config = dict(
    num_attention_heads=4,
    vocab_size=8192,
    init_std_up=0.0299,
    decay_fraction=0.756,
)
Each number is 50 + 12 x the weight over its row's rms, rounded and kept within 0 to 99. Layers, rows and columns count from 0. The size before them is the row's rms in percent of the matrix's.

# layer 6 MLP gate, 704x256, rms 0.15, rows 659-667, columns 0-255
092:32 51 52 67 50 61 33 36 49 57 46 53 60 64 50 27 60 50 39 46 50 37 43 46 54 36 41 45 54 44 50 54 47 32 38 42 36 51 44 53 54 39 49 45 61 34 63 51 39 49 54 60 39 63 33 54 56 63 44 53 67 46 57 69 62 73 47 30 69 40 49 45 42 45 36 39 66 58 68 33 46 43 53 52 62 31 29 40 45 47 45 51 67 56 67 39 30 79 42 53 43 53 78 43 20 41 40 43 37 69 68 34 63 58 54 45 36 50 34 53 39 69 40 60 41 56 38 62 32 52 51 58 55 48 42 41 55 22 29 44 58 35 78 39 61 51 35 70 37 61 48 45 57 50 49 52 29 61 32 39 48 59 49 28 50 42 74 53 19 77 52 48 46 45 59 54 48 59 48 34 85 51 43 64 53 36 43 76 40 64 53 33 47 50 36 39 43 57 53 51 25 47 40 42 51 60 29 77 45 60 50 49 35 57 45 71 32 43 47 58 62 42 46 33 46 52 71 53 46 41 54 49 45 43 59 67 55 45 39 43 65 52 62 43 53 76 72 42 39 52 47 46 43 34 62 44
092:43 37 34 56 53 39 62 76 34 43 31 37 23 64 57 49 39 55 59 60 37 48 48 26 61 50 68 48 47 39 52 48 42 47 37 47 52 38 48 66 45 26 62 60 51 49 54 70 53 44 37 78 58 63 62 57 61 32 34 16 36 49 37 62 42 43 42 57 52 58 21 34 54 53 29 42 63 60 66 54 53 37 40 48 35 60 56 51 42 38 33 64 53 60 35 67 63 59 30 45 39 57 71 57 22 60 53 59 48 41 51 50 52 30 31 67 62 53 56 66 74 49 68 57 69 47 55 44 40 66 48 51 59 62 68 59 56 45 58 52 56 37 54 37 57 24 52 39 47 41 43 40 41 34 57 33 60 39 30 43 43 41 47 49 65 57 52 60 58 39 67 52 38 50 62 43 68 40 52 45 57 30 43 42 63 54 62 32 39 41 49 48 48 55 49 50 69 45 56 60 35 53 64 49 29 67 36 45 44 55 36 55 71 53 40 42 33 62 55 39 65 40 49 55 57 42 40 59 46 44 69 39 37 39 53 65 93 45 44 46 52 61 55 29 50 47 46 47 24 36 39 33 52 74 56 48
103:53 43 42 54 38 38 53 46 54 38 55 73 63 47 51 64 62 45 59 39 33 53 43 73 27 47 55 45 60 39 33 39 45 53 41 48 51 52 53 52 57 48 48 58 43 37 69 59 42 56 32 31 61 36 53 31 34 34 57 55 46 39 23 57 33 53 60 54 56 55 35 41 55 54 55 41 48 38 49 53 58 59 44 44 71 63 21 49 62 44 50 54 63 73 43 56 57 40 50 48 55 54 34 45 69 44 46 60 39 39 59 62 55 80 62 37 55 32 49 29 57 60 72 59 54 36 28 55 49 66 57 54 38 38 64 54 52 45 41 39 41 54 25 61 48 37 43 47 32 74 46 39 68 54 47 33 51 47 44 53 52 64 57 48 52 57 27 50 46 50 40 47 58 46 65 72 45 62 44 44 55 30 66 47 61 60 49 54 52 63 58 16 55 38 26 51 59 54 57 27 45 64 76 39 46 73 55 65 43 42 46 59 36 64 49 47 60 68 47 42 69 17 43 54 59 54 60 58 37 28 70 47 50 73 38 36 51 63 60 50 56 64 25 52 54 21 63 42 46 25 74 52 70 52 67 48
098:50 73 61 55 41 33 36 51 62 73 42 42 53 54 44 57 53 50 42 35 48 33 70 46 60 66 50 70 51 74 55 51 42 55 72 42 35 43 60 62 61 57 45 49 52 43 38 67 43 44 39 45 40 73 24 68 65 52 41 48 48 66 47 58 73 62 59 57 42 40 58 41 54 48 59 52 64 55 38 40 43 70 67 51 57 40 32 43 53 36 48 48 38 54 37 42 76 72 59 70 69 58 65 41 30 63 63 54 38 59 54 40 39 44 46 54 55 50 46 68 46 52 50 67 61 24 49 63 34 49 52 44 46 50 48 46 50 83 40 54 49 41 39 55 55 49 38 64 64 69 58 44 40 61 72 74 51 44 56 64 60 48 47 55 61 48 52 54 72 38 63 34 63 25 74 56 47 47 63 67 54 46 60 37 53 37 80 57 64 47 60 26 23 57 63 67 40 35 50 62 71 62 55 54 74 77 46 59 44 42 63 59 58 48 68 38 47 66 42 62 53 55 62 40 52 46 55 47 43 56 67 51 27 21 45 35 61 42 61 41 54 47 44 39 64 44 39 58 47 57 58 48 51 53 77 49
092:50 38 57 38 27 51 75 35 59 38 59 65 47 50 24 42 63 65 41 67 31 41 65 51 39 37 73 53 20 21 45 31 49 73 62 44 44 37 52 47 66 34 71 44 54 57 62 31 30 49 53 53 36 46 58 64 46 44 55 82 56 47 35 49 67 50 37 42 64 47 68 55 41 51 26 30 51 39 46 42 39 52 32 48 45 56 62 60 40 30 45 37 42 52 64 60 60 65 47 46 51 72 45 58 37 51 42 45 54 48 69 45 46 21 58 49 43 53 38 58 49 26 50 39 67 29 60 40 53 45 55 44 51 39 64 50 65 36 42 50 43 25 53 61 62 38 45 62 67 42 35 63 67 65 54 51 40 61 53 68 72 48 58 42 45 47 54 44 61 36 71 52 30 30 43 45 63 52 62 48 53 36 49 54 43 47 43 55 58 54 40 31 57 28 36 66 48 65 52 50 47 45 38 36 53 44 65 37 40 36 45 35 54 49 75 45 41 51 51 57 57 48 53 62 43 51 67 53 47 41 39 61 70 47 41 42 47 42 38 73 68 32 43 61 48 41 43 36 51 65 57 64 32 38 35 22
095:42 70 49 72 28 51 55 57 52 56 31 42 43 65 57 36 38 55 56 45 41 67 62 41 45 42 51 53 70 42 52 55 47 49 53 46 68 52 66 57 47 33 52 47 66 37 55 52 57 57 55 50 54 44 52 36 50 41 60 59 47 40 53 66 42 66 46 49 38 41 68 42 53 35 45 39 47 48 46 63 67 66 57 50 64 49 29 60 36 30 49 55 50 21 58 50 66 55 41 49 81 25 27 51 45 65 45 50 55 53 52 30 48 48 51 28 50 57 66 45 49 49 39 60 66 27 51 46 21 65 58 21 49 57 50 50 59 56 55 55 22 63 66 48 41 58 50 68 32 58 48 61 48 53 25 43 49 51 36 55 63 35 38 62 60 53 57 39 38 59 46 50 50 47 46 36 44 46 47 57 32 47 58 46 23 45 42 42 38 51 46 61 34 39 76 69 43 59 58 59 62 42 45 33 56 30 52 54 43 59 57 78 38 60 34 64 46 39 56 50 60 20 44 34 20 46 30 67 39 73 31 34 60 39 54 36 60 83 33 55 52 57 64 65 37 66 47 57 59 49 25 47 49 54 59 60
095:52 62 57 64 51 30 42 54 57 48 39 58 53 66 43 52 41 54 55 54 47 39 56 48 65 35 74 58 57 57 63 31 10 53 76 59 46 40 55 59 50 61 40 49 53 45 41 51 54 44 44 62 39 31 30 72 71 23 42 60 33 46 56 68 45 52 42 71 64 53 38 55 38 50 66 39 39 32 47 46 46 60 35 42 61 49 52 53 58 65 54 35 48 63 53 54 52 57 57 52 56 27 69 65 65 67 30 53 63 40 58 26 62 57 33 42 53 50 39 22 41 50 44 56 60 55 57 28 62 58 55 41 47 61 45 59 51 50 26 58 43 51 37 47 73 49 64 25 77 51 41 55 49 68 52 48 54 58 44 45 64 52 61 73 43 53 54 69 56 28 56 32 53 51 37 48 55 30 46 52 45 55 58 52 42 54 42 21 39 36 48 49 55 64 47 33 43 31 52 57 45 73 45 46 49 50 64 41 53 56 54 68 72 30 48 40 80 51 35 47 45 59 45 47 77 46 43 50 23 55 45 44 50 74 53 60 39 47 67 43 36 52 60 40 70 61 46 43 29 25 56 61 46 30 37 44
098:43 36 62 56 27 60 43 48 36 48 40 21 65 54 61 40 50 32 53 52 33 66 60 31 52 55 40 53 50 45 38 36 61 53 71 31 52 46 63 53 82 61 34 49 67 30 43 49 45 48 64 56 45 68 55 65 60 52 47 38 75 58 47 56 56 44 55 45 63 52 46 65 56 36 51 66 57 47 44 26 59 72 63 58 48 64 41 66 40 48 60 64 50 44 33 39 47 61 45 26 41 43 58 63 50 42 57 68 31 53 48 40 52 85 60 57 46 59 41 55 51 27 44 57 54 48 62 73 23 69 54 40 36 44 70 59 69 59 47 55 52 58 29 38 38 59 66 45 30 57 53 36 62 46 63 42 60 43 63 53 73 52 47 39 54 48 65 59 45 58 69 42 25 46 56 49 41 46 62 48 48 72 40 44 38 17 31 50 29 55 49 51 70 59 38 44 49 33 68 51 49 73 48 45 64 50 60 49 44 25 56 47 51 56 66 51 80 25 46 47 39 61 66 39 53 49 57 57 48 55 48 54 63 56 43 59 69 46 25 38 48 56 42 38 49 50 65 54 59 31 31 60 58 55 42 43
100:56 57 60 55 78 55 26 58 50 36 56 38 39 44 50 63 46 59 61 63 58 44 57 49 35 32 40 75 49 67 49 65 60 60 59 31 58 57 40 72 45 70 59 58 34 58 44 43 65 52 49 45 38 65 36 42 30 39 50 25 55 44 36 36 61 64 58 45 53 51 38 63 58 45 39 64 62 33 50 51 57 42 58 32 42 58 71 44 47 48 46 43 41 58 61 58 56 59 51 60 20 57 57 52 34 42 58 55 57 47 32 49 62 43 39 52 59 43 52 60 41 51 38 42 67 36 20 50 48 65 42 62 41 54 61 45 44 65 55 49 51 25 52 69 34 56 38 61 35 32 73 54 39 53 63 43 47 56 56 46 39 70 69 54 44 61 79 39 45 63 65 47 43 53 46 64 51 54 34 54 54 69 43 35 55 46 59 73 48 40 41 54 34 53 38 54 41 70 57 41 39 31 49 52 56 55 50 28 43 61 43 53 63 61 55 58 41 40 49 61 50 31 76 69 44 74 52 47 69 46 86 44 35 51 47 30 61 30 47 55 56 38 61 47 62 30 55 23 41 51 31 32 50 15 49 47
# layer 6 MLP up, 704x256, rms 0.155, rows 659-667, columns 0-255
092:52 39 67 49 50 44 40 52 53 55 54 79 58 63 48 50 28 46 54 44 49 53 32 59 53 52 53 62 30 57 66 55 37 40 40 65 53 39 40 52 51 46 28 47 44 58 47 61 52 59 34 63 47 31 49 62 70 46 40 53 54 55 47 60 68 27 81 54 42 48 50 60 48 54 44 55 76 60 48 56 21 59 30 45 55 47 54 50 49 59 53 63 20 40 38 41 60 47 43 64 39 48 77 52 50 50 46 68 71 43 55 61 39 39 47 58 36 79 50 72 58 66 66 64 70 52 54 42 66 31 45 55 63 48 43 65 47 51 59 36 41 68 63 45 55 42 66 48 51 47 61 60 54 53 50 57 48 54 60 52 29 29 59 40 24 58 44 62 52 33 42 85 45 57 38 59 57 43 47 72 52 35 43 54 32 46 25 48 59 53 38 76 43 35 45 30 44 40 54 60 20 49 42 58 33 48 52 59 46 54 45 50 65 54 50 62 49 71 62 35 59 51 54 59 41 62 56 27 64 63 76 51 35 52 55 59 42 50 68 74 48 29 53 46 58 55 33 72 49 45 52 16 61 50 48 53
093:78 52 59 70 34 41 41 42 49 66 33 41 46 47 43 50 46 18 39 44 55 42 73 50 53 70 19 65 50 58 47 47 35 58 47 59 45 47 43 20 46 51 48 51 42 38 45 40 39 65 63 35 42 26 48 64 51 63 67 45 42 72 39 73 58 48 63 26 65 75 47 46 49 71 49 44 60 48 42 44 54 50 33 62 41 54 40 48 49 75 67 45 49 43 54 39 49 53 48 42 53 35 46 63 46 46 60 42 51 40 84 40 46 75 46 32 36 74 47 67 61 64 57 71 46 35 48 57 64 61 46 36 51 66 43 37 53 49 56 33 56 51 48 64 43 42 25 49 33 35 33 45 48 44 44 74 60 31 52 52 31 39 50 39 42 37 29 55 47 51 60 53 43 44 64 51 77 47 35 44 72 55 47 62 41 56 44 69 62 53 72 62 75 65 49 66 40 50 55 46 59 52 60 44 46 34 81 41 67 29 46 29 57 35 46 46 40 42 39 49 47 61 49 44 54 43 53 32 25 46 57 55 55 45 54 49 60 51 35 46 62 41 39 45 56 43 43 31 56 52 53 58 41 38 50 40
100:58 63 49 46 71 57 58 64 57 37 70 46 53 37 71 71 46 60 48 67 30 77 35 75 48 43 29 63 51 54 64 57 35 48 50 60 58 53 58 74 46 42 30 61 16 57 35 74 50 47 72 53 52 69 51 42 38 63 62 52 56 66 42 37 56 62 48 48 35 54 57 52 39 52 25 41 75 51 18 55 49 34 53 46 35 53 80 40 32 51 28 60 60 36 60 38 55 38 68 32 37 49 52 47 49 55 62 72 57 49 35 54 54 27 43 62 47 33 48 33 48 63 42 39 59 46 34 45 37 54 83 60 52 74 37 49 47 62 48 45 61 60 68 35 59 28 49 42 51 46 44 74 37 70 51 35 40 57 58 46 61 52 24 47 51 61 50 53 75 43 53 47 75 50 43 62 40 52 61 49 59 49 59 66 51 41 47 47 60 43 57 59 38 55 72 41 67 55 34 47 57 58 36 54 53 47 66 52 53 41 38 66 59 61 59 48 59 44 46 34 38 44 49 44 51 51 37 56 39 61 54 68 56 42 50 53 53 44 48 62 57 58 43 64 38 47 64 56 66 63 47 55 58 36 41 76
096:49 48 54 56 57 48 62 46 51 42 65 63 51 30 46 47 47 42 46 49 55 62 49 34 48 60 47 30 35 50 73 50 58 40 63 73 65 15 36 36 79 34 46 61 51 58 69 48 40 62 40 51 59 33 48 64 30 52 70 51 55 49 45 43 52 52 48 52 42 40 53 48 38 59 40 53 56 54 44 50 47 41 52 51 58 60 65 60 41 71 52 61 32 54 44 60 22 58 65 45 41 67 53 66 69 35 34 33 49 51 46 36 68 58 45 49 55 60 55 37 29 52 53 32 58 46 58 44 63 57 41 55 52 32 70 60 42 59 50 38 46 70 58 65 52 48 47 35 43 62 39 58 50 30 50 35 57 64 36 55 57 38 73 51 44 59 65 59 63 50 41 49 58 52 45 64 36 63 56 26 45 59 38 63 70 50 10 59 31 52 58 48 64 55 71 37 59 52 36 32 57 57 35 39 35 28 43 63 51 44 44 34 23 50 37 46 50 47 53 44 51 63 22 70 36 65 47 57 50 56 55 53 51 80 40 58 37 34 37 45 27 61 42 48 20 29 49 22 42 47 50 67 53 39 33 51
094:43 32 27 34 24 53 67 30 46 42 42 56 33 41 57 63 59 66 24 55 37 42 51 56 32 58 80 41 44 58 36 35 51 37 54 65 34 36 44 77 49 53 49 62 39 54 52 55 49 51 58 33 56 54 36 58 44 41 57 59 45 62 55 68 46 69 35 63 60 44 51 50 31 39 60 42 60 44 29 39 44 43 38 30 74 39 58 59 39 38 49 28 41 50 60 63 41 49 40 52 53 36 53 67 43 24 46 47 44 56 64 46 42 42 46 44 32 46 35 65 30 23 35 49 63 49 49 55 39 36 44 35 56 46 58 38 45 45 33 35 40 35 25 44 52 57 46 75 62 48 49 52 50 57 49 26 41 39 64 52 44 40 48 65 39 45 68 66 55 43 65 61 41 70 45 56 61 67 49 49 43 45 69 41 17 72 38 52 38 25 46 44 47 51 50 56 58 62 46 53 59 50 46 34 61 39 43 50 49 42 62 35 55 49 59 27 50 42 44 53 55 36 51 64 46 66 68 48 59 48 52 43 60 19 62 42 50 46 38 56 73 41 25 34 62 59 43 48 36 57 33 67 33 33 47 59
089:40 54 55 81 38 55 45 68 56 56 42 47 45 60 68 42 49 38 59 54 38 66 63 49 64 52 51 45 42 24 44 43 57 36 45 56 69 38 55 50 64 16 57 35 43 55 68 58 44 47 50 46 58 45 46 62 41 31 53 39 39 65 60 71 47 53 51 30 40 53 65 33 51 22 37 53 35 50 49 48 39 55 46 54 63 54 44 39 39 49 44 41 70 55 39 47 59 56 38 48 64 34 29 55 44 63 50 40 35 32 59 28 68 52 39 39 82 53 42 39 56 53 44 50 48 40 35 42 60 81 53 40 43 51 38 66 54 62 60 75 41 62 70 44 46 43 49 57 74 50 66 29 47 46 49 74 47 56 52 50 66 43 32 54 55 57 64 46 59 62 42 49 57 48 46 41 61 55 50 54 60 45 64 40 48 48 42 48 54 63 56 68 46 57 38 45 58 36 75 44 84 46 49 47 24 51 67 72 31 40 54 67 37 51 49 60 39 53 45 28 86 33 34 40 53 49 59 64 45 58 39 41 49 55 43 54 53 72 24 50 45 43 77 53 64 42 43 58 54 30 34 57 33 49 43 63
094:60 35 45 55 57 50 59 55 62 60 44 56 47 61 60 59 41 61 29 70 65 45 46 31 66 22 49 76 58 60 43 51 25 65 66 61 53 43 58 40 52 45 43 53 38 42 55 62 49 61 54 55 45 41 56 55 46 35 16 45 20 44 69 45 16 47 29 51 73 36 40 33 61 37 57 47 56 55 59 62 28 50 45 70 52 74 44 38 35 43 43 18 41 51 51 51 44 36 48 49 58 58 51 60 55 53 53 54 44 43 53 38 60 49 59 57 47 39 39 62 66 45 64 62 47 53 52 52 54 56 45 62 37 35 59 38 42 52 56 32 56 42 44 49 69 57 63 41 58 43 35 71 62 69 62 50 33 35 73 59 58 58 53 52 62 63 70 59 55 42 38 48 42 46 32 56 56 39 60 47 50 48 62 56 37 44 28 58 59 42 44 43 48 53 26 56 38 41 44 68 69 52 48 48 34 49 39 54 55 49 61 59 55 38 22 49 30 37 53 44 58 44 32 70 66 48 40 50 48 35 48 61 40 92 44 49 51 45 47 45 26 53 43 44 53 29 56 55 71 69 79 33 61 69 42 47
101:45 39 63 40 34 39 67 63 39 56 44 44 53 51 55 47 46 52 34 53 68 41 57 39 57 41 29 50 51 45 35 71 58 47 68 69 34 47 72 69 52 55 40 60 47 63 39 57 51 40 58 30 64 60 57 43 53 68 79 21 35 46 62 52 56 69 63 64 49 25 56 49 50 41 61 80 48 39 40 46 33 52 65 55 67 60 56 63 60 45 60 50 48 43 43 36 46 66 57 35 64 46 60 33 45 51 76 65 57 62 48 30 65 38 60 48 60 72 65 47 58 60 40 67 51 49 50 29 58 45 40 61 51 64 58 60 51 46 59 57 63 46 58 49 42 50 38 31 38 63 40 48 62 45 70 41 47 59 45 47 60 48 71 61 42 56 38 31 46 64 53 53 48 47 48 35 43 36 60 38 33 40 34 38 56 43 56 77 48 47 41 65 47 45 43 60 82 54 42 59 59 25 27 44 49 45 46 42 50 38 72 50 67 45 55 52 85 51 20 37 50 45 49 45 34 65 57 53 44 40 51 51 53 17 62 63 30 67 57 41 38 53 45 51 49 58 46 72 68 54 35 41 51 38 70 42
096:27 41 76 62 44 40 47 54 64 49 45 62 37 68 61 21 37 45 27 42 37 57 52 51 56 64 46 43 42 57 50 28 60 44 47 42 46 50 45 48 56 38 53 59 29 64 35 25 51 64 41 62 59 35 37 58 47 45 46 45 51 51 56 50 54 43 73 59 43 56 44 79 58 49 50 44 63 69 63 42 42 62 54 46 67 55 44 67 69 57 32 56 50 28 54 63 36 42 37 62 37 38 50 49 79 44 37 51 43 45 46 49 50 52 54 44 56 55 56 49 40 37 40 36 50 47 50 47 44 38 49 72 43 62 38 26 52 55 45 57 72 46 54 28 80 79 70 52 65 56 51 37 30 31 66 56 53 44 78 72 47 36 54 48 55 49 56 52 65 36 42 53 41 34 37 35 52 40 59 50 38 59 45 59 60 65 75 40 40 46 71 60 55 51 57 52 30 58 57 44 48 44 57 39 44 68 31 43 30 44 53 39 51 26 51 46 45 43 59 55 40 65 32 87 42 53 55 46 47 50 21 61 46 59 54 63 46 50 36 67 37 49 56 52 30 39 32 67 67 56 41 67 73 55 53 37
# layer 6 MLP down (transposed), 704x256, rms 0.149, rows 659-667, columns 0-255
088:66 40 39 67 86 51 60 57 56 55 41 56 55 59 47 52 45 43 49 57 51 77 57 46 51 60 66 56 69 36 47 26 54 49 60 48 65 59 67 24 30 45 57 70 47 42 34 62 46 56 38 47 59 47 55 47 50 31 51 32 73 66 52 44 38 54 55 66 46 27 64 48 41 43 41 58 65 67 40 33 56 49 60 46 41 59 43 51 30 59 66 40 33 38 32 29 50 52 39 57 60 45 24 52 49 46 45 37 49 48 33 37 46 51 33 51 47 72 46 44 19 70 52 59 65 53 61 42 43 30 53 53 42 59 42 45 53 67 54 33 54 53 47 47 37 28 55 32 62 51 60 39 67 42 48 52 50 57 41 51 65 56 44 47 60 45 42 50 48 54 64 39 59 67 43 71 53 40 47 38 43 18 48 25 56 51 56 52 55 43 69 56 82 43 55 20 68 36 48 74 52 31 65 36 60 33 73 66 34 34 47 70 58 39 34 43 49 44 57 25 51 48 64 38 63 66 44 58 48 54 43 63 27 46 56 59 32 37 57 42 41 60 32 53 50 48 50 51 64 40 51 50 41 51 34 41
093:30 41 47 53 78 62 43 74 54 58 53 58 39 68 38 34 62 58 63 65 34 49 51 42 63 49 55 52 46 44 49 51 45 26 70 40 65 42 49 59 51 47 57 29 69 48 48 39 43 84 33 69 64 44 45 51 58 44 38 52 54 43 44 42 52 56 57 41 35 42 48 52 33 67 56 53 47 64 52 58 42 62 35 58 52 48 60 56 67 42 58 33 40 48 52 56 40 37 67 69 69 53 43 41 62 70 60 45 78 68 54 58 23 57 56 33 33 50 35 55 45 73 42 54 42 50 73 46 66 49 62 62 53 72 61 45 56 71 64 21 53 50 80 40 65 64 64 43 56 27 54 27 43 69 43 51 60 60 66 62 60 59 52 40 76 44 27 51 34 31 54 49 53 56 62 56 38 46 36 45 57 39 39 56 54 43 52 42 72 38 60 56 50 73 42 56 46 42 36 60 62 49 67 48 33 58 61 52 48 38 60 86 21 57 54 52 61 41 39 55 45 49 50 48 51 62 40 46 42 48 54 57 23 66 40 35 50 52 31 67 53 53 56 63 43 37 53 59 61 46 54 58 56 34 55 48
108:42 60 48 69 35 51 31 63 49 32 48 49 56 52 44 50 37 42 64 57 48 35 44 62 38 50 36 56 54 43 61 23 41 50 19 56 51 61 43 46 52 40 64 86 68 48 57 46 43 49 45 55 61 31 52 46 52 61 68 54 59 44 43 72 64 36 29 60 49 71 39 53 55 34 61 46 10 73 54 62 61 49 58 49 53 43 51 41 38 28 54 52 42 38 60 39 64 36 46 73 54 43 61 59 56 55 40 54 43 40 48 64 55 54 41 66 50 57 54 36 19 58 51 43 47 31 48 34 63 57 62 49 64 70 50 44 59 32 49 72 46 77 40 63 62 42 66 58 34 43 55 53 40 37 56 44 34 57 51 44 35 61 40 60 39 46 41 35 45 45 72 68 55 51 70 51 42 55 42 39 31 46 53 45 32 53 64 51 51 66 84 65 48 41 50 42 40 71 46 49 53 27 43 27 61 49 45 45 70 37 51 45 64 51 52 62 28 30 63 42 53 48 36 51 52 49 43 44 63 44 56 45 60 32 49 29 55 50 38 42 44 55 44 54 36 38 64 66 64 54 58 52 86 70 42 40
100:19 51 69 74 62 71 52 79 49 36 56 41 33 37 65 74 40 24 69 55 72 43 39 44 46 39 69 62 63 28 62 50 52 56 53 40 43 58 59 37 44 58 46 40 38 26 60 39 54 57 51 43 44 46 62 54 56 62 19 36 28 57 43 64 67 47 53 36 52 54 32 53 42 49 60 35 24 50 54 44 64 32 54 52 65 62 46 62 61 54 55 56 38 49 80 26 46 51 50 59 52 34 61 39 74 51 50 55 49 50 50 54 69 32 57 55 50 57 60 11 82 54 40 45 45 57 37 65 61 64 62 40 44 64 49 48 46 52 37 43 53 54 61 39 55 51 50 40 35 50 51 48 47 49 31 51 37 41 33 43 59 56 56 51 56 51 33 45 45 55 67 47 49 66 51 32 53 38 55 56 55 41 49 45 44 41 69 43 61 42 54 64 54 48 38 18 51 40 83 56 44 41 35 35 60 60 41 55 61 43 47 61 59 43 44 59 45 47 39 30 41 46 45 40 57 62 58 67 38 29 52 64 41 41 48 54 30 66 21 54 53 48 59 40 55 60 48 48 66 58 32 31 49 50 55 51
096:60 60 30 39 56 34 62 45 63 66 31 55 66 55 51 48 39 56 48 63 60 62 39 43 73 65 61 35 64 46 48 31 48 43 36 44 44 41 42 34 29 60 49 75 47 37 55 49 52 46 61 53 51 28 50 48 55 52 53 54 56 49 40 51 37 71 66 64 54 08 71 58 52 49 64 54 42 51 48 44 57 64 61 37 47 49 54 43 48 44 38 60 51 49 47 54 41 30 44 36 29 33 56 60 55 45 52 70 42 46 47 68 48 60 47 50 58 48 50 44 53 51 41 46 39 62 46 51 38 48 62 46 56 49 53 23 42 49 47 61 54 51 59 49 47 42 57 63 24 65 48 45 76 39 18 40 46 57 49 46 35 46 60 56 56 33 54 60 62 50 37 69 58 46 50 23 15 58 64 46 46 55 73 62 37 39 47 38 58 53 38 38 49 41 52 36 53 55 27 33 71 51 51 74 33 55 42 53 67 43 44 34 58 46 63 73 55 47 33 59 44 36 56 30 49 15 40 60 33 51 50 37 58 77 71 43 37 76 45 21 58 59 75 38 50 40 61 56 32 53 46 47 60 55 45 46
091:51 46 63 90 45 55 53 50 30 30 38 45 30 50 27 58 48 59 49 53 48 48 54 71 44 53 24 49 67 43 33 32 36 37 34 68 50 43 46 56 40 29 38 64 35 52 38 40 43 54 75 58 45 46 51 34 48 65 84 62 42 44 44 79 14 47 32 51 56 56 43 44 29 58 69 44 54 42 63 58 66 69 60 52 44 49 52 53 44 53 35 44 54 44 51 51 56 45 39 30 59 46 48 65 43 42 44 63 55 61 50 50 44 37 65 67 46 42 44 47 59 54 37 60 38 64 64 59 32 66 41 67 49 55 55 55 38 50 47 45 41 40 60 49 32 56 59 35 51 52 48 46 35 47 47 46 57 48 18 57 50 49 27 70 48 37 67 54 40 44 47 54 64 48 49 61 47 48 49 41 62 49 53 30 45 43 27 25 56 44 60 33 68 59 41 41 52 48 45 65 50 37 49 41 54 40 54 52 30 53 31 45 51 43 37 42 59 50 69 75 54 57 58 50 60 55 50 59 91 48 51 55 22 80 45 45 46 55 50 62 61 32 59 47 68 56 59 46 48 75 59 56 34 62 50 35
100:40 43 56 40 49 52 59 23 49 31 46 39 29 44 38 34 50 65 59 64 55 45 28 66 60 56 54 40 62 47 46 63 55 51 64 28 41 46 36 55 45 57 66 60 54 42 56 48 44 57 36 73 40 52 47 48 29 40 46 47 53 55 55 50 37 38 44 89 38 57 36 52 52 50 40 46 25 26 58 50 57 55 41 39 23 37 46 61 43 72 28 69 35 40 62 43 31 51 72 37 66 40 52 64 61 75 58 58 37 53 41 58 51 34 50 67 49 65 38 70 45 35 73 41 46 60 61 55 50 56 43 71 62 55 51 55 64 47 48 37 45 37 55 70 48 65 51 56 64 53 35 50 55 48 60 54 50 28 58 46 31 49 45 73 55 41 50 41 48 74 62 63 46 58 59 54 47 70 34 31 61 57 50 52 36 42 70 54 54 48 59 47 44 35 39 91 37 50 49 58 50 64 38 52 40 46 76 48 70 39 53 31 52 23 48 46 36 62 31 46 58 50 63 51 42 45 65 72 41 57 69 57 51 71 57 30 55 49 52 62 55 42 71 55 59 63 51 72 61 45 44 56 56 48 57 59
107:44 57 47 45 59 45 45 61 45 69 60 51 31 44 46 46 62 45 58 28 37 51 44 61 62 66 53 44 51 46 65 49 58 61 49 62 66 63 60 51 21 76 75 61 86 71 46 53 55 68 45 36 42 42 57 37 42 32 37 63 47 46 58 40 39 62 59 66 49 44 36 29 56 48 60 31 36 50 41 36 55 38 56 27 55 48 43 41 47 49 41 84 65 52 56 47 46 43 32 42 62 45 60 47 57 37 64 68 49 44 49 50 63 69 55 46 59 65 65 56 36 63 36 56 33 71 38 45 81 45 46 56 50 47 34 68 45 36 64 36 56 42 59 41 38 43 39 49 47 45 77 38 54 44 25 55 46 60 63 27 45 50 60 72 32 52 31 34 42 44 50 49 50 52 65 41 57 63 60 65 44 41 53 47 51 73 62 46 62 70 48 50 45 37 70 60 40 61 47 63 40 42 20 39 26 34 74 47 55 75 54 51 55 46 42 51 52 61 48 49 51 51 62 55 41 64 48 68 64 35 52 44 52 51 35 44 41 27 61 65 46 54 54 50 70 65 41 50 44 38 74 34 45 59 64 63
100:50 67 61 28 34 63 39 60 59 27 29 52 51 13 54 48 64 32 57 43 40 43 60 69 51 58 61 38 45 58 35 61 59 34 44 41 57 53 68 66 61 43 59 46 28 55 54 62 53 65 64 69 74 80 60 61 42 41 41 44 55 50 51 28 60 56 37 48 62 43 27 48 52 65 50 67 34 34 40 36 32 35 43 34 45 50 42 62 47 56 43 52 36 48 43 46 51 75 28 62 51 62 42 53 40 55 47 68 52 31 40 50 38 57 45 72 52 47 45 37 41 50 47 50 33 71 50 48 63 49 41 53 63 58 50 41 66 49 72 41 34 62 55 50 72 41 48 43 82 40 45 39 47 46 31 46 74 66 30 51 39 48 52 64 50 51 32 49 25 39 47 35 33 50 34 54 42 40 48 37 43 50 40 56 61 46 45 55 45 40 53 59 41 63 47 42 47 55 66 38 63 45 31 45 73 43 43 60 76 65 66 56 59 59 71 61 59 57 34 47 65 66 51 43 35 70 52 48 31 45 45 38 64 50 31 57 52 57 37 47 48 53 37 55 41 35 60 37 55 26 66 55 56 38 32 46